config = dict(
    rope_base=8760.0,
    qk_norm=True,
    init_out_by_depth=True,
    optimizer='soap_variant',
    lr=0.00573,
    batch_tokens=65536,
)
Each number is 128 + 32 x the weight over its row's rms, rounded and kept within 0 to 255. Layers, rows and columns count from 0. Numbers have three digits each. The size before them is the row's rms in percent of the matrix's.

# layer 2 MLP up, 640x160, rms 0.108, rows 63-76, columns 0-159
100:152146112185093164139188151099106167129146093109090094117065126084082186138082140116128145096112149151097122155130152170125152173136086112107189119190102107159150133194093094124127130099127103097072191100070092138107141146136168163102081162095089142123099131139135181143105170098189175091109172194171127078178099119136134151156118142159110106104102096175136100106139117103157168119134081084126093179096103091095156104105111166163105132125113106119209148131130092141067191128107146
098:156145053177142173113121094112112167088101152146149174091108151104119139191119120124100151132135118105106152134156183140129105109140145166130148107122077185076098081164094166190115090129171165110187152144169137118121131120148165109120130157181028178117141116123109098156101123136080153141107098143070154067136195197160127117153110131106076142147127148109102105147174105102203169151120129096099124113092145133133107118095121111158174144121133178155172124218146085086105142181087133
101:112159102138124109101101123165069037105154111134115142124135121147164107145121109132151099153191126148106101120149120100137148114156145188145110130155128078086124148130127141191210146152130121092123183092101131136168132135125121074152086150163148143127122131150164123125093044193149126067153096141125134132080087139185111094133148075136182120154119076092162118150159118072057153139129117127068115107054179169103153139137190142143134145145139142072124138012167121158130121091112098
104:089135147096188085125129156158128120182128105126176110060081120147147127150186180141175119125088147148135151125171124104126079196168138193151092077093111083137166084168066124111171176097141147156122149158152110173165136126081088126133106149145126163171124112149110184134116187184126136092107230147147073096075097140107103119127147088156160088122100093125147177172123144086140136108124153144086155140137065094125156179121108132129093141127176123138143159165108180098100141097138078
113:093186109179169116137135218136087140157136141082141120129104117148166113161092140126186155091044152156120147124053109141169139163140184164169128143173087122200171143147093108093144109160056119139103085141109122154122157157162122103081114139166120119129132123090110100100133133134129117121070111137142092155112090089192157137097100128163111131097172117136162122130068119094081171088103125204146168133109148112094103157075139169078108162122127117099125121147114198157190159153183111
096:093162122164115143116137175173157196103093126197124117104115156126135087116143134083195137117122119143112180109123178131083164075108146119122117135142117183148104071132095140156078143087187110115126152143091139113161132128073156178168112126125122141147110103123127166180156184129115089115161141120139171155171147153091187167179176161121124109104159180070128168088100166158133097179157155054139105121159154118102126082111164126104124087097178090182120076146104242125139146111120131
093:096114128131094121139105125111137149123118099186142133110103150102104073106125101138023134108164159113153113120121174088202112122078163190154119154136125138160127108118125117120146120128128150124127133147240115122091114103143129123134108060180152141174158159079176118234134104130126157116176142110163157139137142146175172148105150117082158201101198074173135116143147138118100126116128139178094099136120121144172173112047147093106101121098133164139151112121195102140141160137156056
101:140125129184157072145117126203101104133084161060144143124165201120098171149111170084203161098157174145220177148072164108173129118181122160131141135144141204109135129076104115084174143120107069179119123099139130103120160096109140149162139140146091114116083155107104161156149159079153129095154094061103121111157111141186130129126092160142157135149136116110096187169110112123115091124170189121177064129187133132104117149159122108107119138131144118109175109117141143153187149123142091
099:165130134167122107145167165108146200110082108156149108110158154101083149147129062111111187108109118055139176129134137155107152131163133118127123100161060135046113099115153119137112150128155083053172094163119119113093164143108150125092139089170097163170174064123132151125181091141124143162104117113076184134145114104127059110161145142106143077157116126128077124091105138100151199113111157077216149164115193200126136146119176121088130116116085129149162118088169140141139163117148102
100:132183107093149090079125144140137106159055117154122123130136141155189111129084104149110138116144143145099196104180156091148112078151148137113116106157150114115097139161126196041146129094089086126079173117132099079183144121125126116116169157103158096137149148120115134094123114121121137134192193159127145089129101143113101143148174122184128170108155125159142150134140138189164107145104074167210123116121061100112061091117190203137157117147105189104146097117221147103114156100122136
108:142113115162152158086146127139153206096127169119132125095169161100088099162133144139096163078091113144118134112141114135154157106110097125073130154108129151062132062117128129221118087105121174043109106160138094127135160104140120136140110159210153086097146083088111089158149110147069139161142112165093142095115139134109054086144138136119109130140116144113100143065153088157148050084221101171084121069107135173112164155135171144159100119085133091160082133170108144108150106116104110
106:127106106076133156099120098162064167129173085123085088155136123159084079160103132124096090095098164134122094102132180066086130114170124207120081147160131137125148111126160117160132112105073161159168103118075163091155121073164087097100162132112105105122121148123124163174066097135182137129145108119190177082110169097119158112170112170138119199085137221104132161137129094083057148149135111152136111138137123157162123153150089076171139108139121124146113160159101116111147056103169086
095:092113122110098115187099093148121108124118179182093173114138129129193163064111132183169194127114086124126098084134071097124137067161152069108151115096138101099127124076119151084174144116096131063109055140102137123120092155084150155112160100138179148112121089105160104117119140129136121100144139131106091106144133103104131105154176106082139163152129060181121099109130101069113122118159120139168110177050092100108144085119130128107173073173061094138124053104080098136163075106130108
097:061127112165096153112112120119126077139194119117107118190081112085099114065088108182193099115174128167129072156151085145119121084108138134111116144124086083141128100082124129132174108117114192113133117087151114130165123051125128162150107120165131092145054129127142157148107102138142160144146140106124086098128211182134138130100103174123148119124115060151098147089161173051131098151107120102080119139135041107104122167125146197135136135150168076166187112130122156123188125091152135
# layer 2 MLP down (transposed), 640x160, rms 0.0979, rows 63-76, columns 0-159
097:129121083061160152115142111177116114098168117121182119206162090150129133155128153160057110115142090159136130149138117045165116142107124161082072119162108102158148181106134141161109103107097169176133127103118166137127138092122139152129157086038098087139057144124122114124091125187123057124153143133113145147110152152068133090116146113098163099077144145134179138161140193088140107114106070181114115138102134100150099132121078125149134103151213121118127079110177183065083123156155112
091:176155155108143111158152039065082076212178203110153113140142095196090122115128106130153151176084089131108177142121082143130103145105110177080101121154161166144136132180115102143092143130188146137104108151084138115141082116087108165129160158104190071056151109056088158105118157118111100139098151125139087085130123174099129115103133154113146113152137127146100131076084111100099108141089101101165096115190132098166139142144116134142179160163157055144109143108095136142116152101106105
105:111156111118092150139097171135125150140125158114139133161091089093162126122078162119119076156107097173167161076110096194075133171125133140089118175043157121107073075127089114146085117082079119149153111087108119127070101157132141108054135161137189164089062105114122158085150158133124170124141080104089095105128119140113122202165051145093074136113155150133098091111136134154125098139167148147128150115135161134162157100109066112110160139142158116186115134188063125131121053141105100
093:134127084115127155095079117076166142162094077133116117127144135144175132172132084082158117106118108105146105084089098110114110134121155148224127127112108093159169160106071138094147114120090182166086141146162109128120174103084097089116142127160175152129118126128135138132128082140167116138098123165138124074105107132085104145077188106126185075103169109037133155130112123089134092069080164093085176152162111120146124152132142089135182097117069157201141082094164136121115165179086054
110:089105083137120117084142135081057105102121104151081136119122078064136131125149093120122120123105131128172063166099184126090129143114146170220096084105086170135112160215061100130063123144110165145168108155131152105123140179120134092158144066192157107111168142104132143179133110085168115113138100182138104124164064116122168149112100128134108165096096146093190140162108165134088168135146130123093120168148158093122144137189115114168091100118120095110151119082167174113135089100097077
094:133201123108117144096216104112154132153089157064173141168145177199118150151113124144146115119137090037074064152159072062122064187136059084112107110103105103104143104181127161161112120176137140204125112149152111105154124166103155109152058087131121118159158079099131179108103127155130163131116184136087091115105118142151109120114130106097127176111155107123122099153136089134110153097212141148128099132137134129141132144144139095151130136210113121116105125193167100134110129114132109
102:158104128115100106088164157153080135133111172113095143155099103133073200146118115104101066099115157125121167150108085115143231071153162120087178101072170138108194162150142048114110134088144129118124152186080108132174099122134133145118152161131084136100191146144092119119146100059134145175128173088127142152110125126114082065159133103111080106183076128119135135148081163125118146103088105156085160124094169152128145147122093143152145182159080124092171107123107150117127141141076200
103:089149111167144098151105137151142151172154085190121105111113153142147157126094192141122081090091137177101158113140168188130198117130165099127055176132119158125106111139165130144199079165051084163173167102136136117156178152131107156111086180153166111150155069135167154129113131135143144130164114111123072103141143099139159166120128076148135100154153120112111153113152081129108135175111094193098125066125125128172127190144120116118086138130077118157169207093117147112159120126188204
093:090102154109135178168105138133155158187146136148123119163177155149118136079070139098108117104138088135138189122119080095123132131103134191108182067118143144164183109086092113090125101088116167118112069117125174159148099123116098134133158115102110130176125119134142122071139120180116076174164091178115126086118147163122120116109172139126204125138161134114117048102111171091131182107142144174092086099095132173146085117129093076101090132165056073176160133130119080201082165118167155
105:154109126150136114031093127121129148076092139092117143135117119124088126106060132124144119100155115107129120128114189181077122124123159106132176124083186133108147160108059088172153159119096159156187140094120125109108120121089117166065094041125122150137136099129114151107111145120160169153129108201125118131121057141152140180127093128067176111080118178146131127084114165176108176141148102158114164109120190121145159166104105182123096079143152107125223154173133109158086136183104152
097:134162158137140118106134118167141132150141218105200132156132102149117116140137158179115160096171094140185157122127144140127068143126083117133128139137132131137111056208132091162123112114169174116128183153105150147115110125086106141115085158196098113117126093130134178124135152083080134148087168121117120179132118134134085128165104117097175086057106143129127181093109155138116132101171082174154122092145105154125065133167162088114157098064108060179121138058188157106049111100150167
100:093170146123083118110116124102135076087110134105098083135174198154147222127148169094139153090137083127144098076137125149173128158075099060093114127143138150170151172063175118176127103133143122146098116083146073104126150183104187132151086188076110139107153128136126104055118180130157122156166145123120098141118133156163142100154154162117072148139131106118194137092134138179099139085167171153147150105131116157183169107134113144076134142080156156178051165160134139116113155144092099
097:109073085189061184103144146089159111077112098129106124142182114120094143117132105182156094185122133111112167113144144144227138148113163072108170104105109102113140108116164080117092155112145159123147145158085098145150162127215141149114106167075117135166121117138130142164105145106109131155177166107180182103150161120168101127143136066077159112177102150075157141138095160138122090084089151154127135101125095177139103084049132046126128095128133101167145108109149121122131175171089103
093:129131145168181116086171153064105117142077150120158092089106111136090096129084122094084195091109133048109156166130143050128105114096129143069111104112126140110146128133149087108082099130096124128124145087077097158099150149148120124128118074152175153163111102086119152130084117149074135074082102144093063120107167101067180123100155129115144156155145187110121114131096164107146116127175152137060101098118128100123126114062118067049127192162141073155142124156086121085125137161174103
# layer 2 MLP gate, 640x160, rms 0.111, rows 64-76, columns 0-159
095:120141139100151139116114111138128070185144135086096098128139058146161178162116085160104130130064087126087176108123099188180123111112194124132113151113068132109207109121085118095134086117197062134150096164103168144091077171119137182177116113100089126040149158105108172107169159123106070098081145141087121130132136196175128145121113203160129100127079109133109086169110078128155081125145113110166138100129131136113136095093191110130158124119138142122095120189138121135111165127128140
107:108143067128084184168124134086157136061098182090169127150080167163116139103142143119175115092078148112119079125072112167093142124116113168161150191148095133136156089159150067114174120116125086131118114149155158163068103111154125155114151074123205132133124083054123125081119181119080123158108183155120182133172069123123103182112096113060083188111097149127114130088187111140118095118169140107099087142151135116146078069118124202140131125133146115128116095156087103130133134125102135
098:172133106099076167161129129069113132141106177177094143192114167125106122075138105098062139073139111198096137074124077092138137115070168196144109097124201121148157173099146119086069089101129115098128143086134172130113147101138177118154104078071113100096175109068094091105155132112150154101089058098129131129158105112113160124153119152120093163122141136143125098081181092067148147145077073101118104101118104116135102113076160140110115160180109069141115102166155101141102129155150130
104:091083126144088174103077099063112153152130132178063139110146126124128124079166109110131176163151119126117075148106177130103148126079094128167146135059150114108107109120112150164103134096134122137109135115149151129167081114105094059194197130155148095113154179139100154198161107116090125076116109128090118082124153125091181146095144080166126125169109180094152120143121191080085111130148130101085085191120103110133087093180120107141170101096108118128217197138152123096127130116069103
098:089106106148051166133068105105101076155098163121135143112110104170118094123098174115115171154080166171147152162064111138123130167100151121138173151123104163160152162132072099088053134139128129162137123098161151165149122154173093106092171147188116071138119161118093175177104176118111029130130066103122171137156124122123140122160155084141125137141127090099157164106174103136129126183087113097147133159151081078144114073096157103085088115128106176156080096104140138075135134077168166
098:126117138088090123171129089143122139117177125125146148135187157078156124125099098142134117116125143154159130139125131116113118122123095173138159117109088118075122138083164124200123128192156167162122164071088150098161195150141178135080057137202046148128133097107169087117100094116122126126116131145055084142123045176161120141195119101175145120096117144219177103148166129066074142129145166115121091152115152144155131119138105093104153156156147134165046147115130122137147108190123132
101:199103144153194126101116121069102143102080149098107149163132141078161181108095181153165113163116110119146098154103032110120164082109136097156145124076095101192137138091074215120147083085111163168113103103165126080159125079107136123080096167140106040117123172107154123131111134069127170119101136096124159107108114093149109127086129148152134098129069120074127178105122120131062107146173151152182120117132112091140124173176088069126120127112107141082131101144140132115111120165164106
096:154158128172108126089068137088085088146158120106175139157125140103132136076126213163130130168176099093129131101151118133133185127085133100116130140144140077157127097126179139117147093165130060049065116156171103175089176132164144131197123114143120189066104153100108113169136146105111118173165122134075153129140116122129137118151123068100121089160176143134158142125119077102125135044153047140118136133143063090089099183143115095134146172098103084145113121080117191104142119139113161
099:122124112119095163129198080159131128180097151095102124142164117141167101102122141122111121181161128202122123110134119112118198093104121108109104121114123098074098098106093162181118036096138009117111135105130104113145063134136129117161141106105113107181118152120203114112106079152108109093131084132109101124134071129178140104071090098160087083129110138147177089149130170180064097184087137165175098163158155138133138093085159115130155105151136145136137113147068146097088144113151171
109:156217153106131146138125150081111130150134161157120158159107112125106125057151184137157103109137081141148152135135167091155157142139104151126167081052122173117129098147100164174168121114184104151174061126119082131087095085098140154160149175168170116132121060146190166136162153144164157128108140198122158154124130133144113120144157084135095142168115082167110166127151109165083065126163154090075085108141130140179111113143177125116071079080161167153107061106182112107147151118156097
102:080168165124120138089141133139194141128155105096148180054103170128167083109143098119173101115107066110115089105128085159109140092135152146154160079155154132072145101187150077082094161163137101107146138132137061130078167131111199149149116122144197105122150088119140101125114079073068133144145172155098044132108124088158170130136166099156145143167139132126127107149161160092125139158119119144070153112089129110108071145120115119105157141142146162159096189138113083071054159078102117
099:145113133149108130130132116106098180159119129141144110072174121155098134149115000120165155135139143142138167127131155086124141096084177100071139195142173103085120194103106100133114163150095087112126150124106189186066130104073150094136074103120160132133120144109106121146082125122142175086105170158156106147150142117116098109132104192188146145128161150161088152101033104058170110108183120151149151089135130146101099209116089133134136099110117111163150118109096184125090147136112141
106:139124099100150157169084127149121217150100127187162138147159188143154145171143123079100155108114115136090181150133111192044171144151095104161124171151082175171101160169090123148097181136088136123096119121122097191158141137139111148108101133086174142135138158059149137145114139120086115169113136141166118162124096115131145081126113076115117114069111175137192087129161082161128182134134106148184123162088150148164101173144101131101098125131156187117067110176134134111080097168149061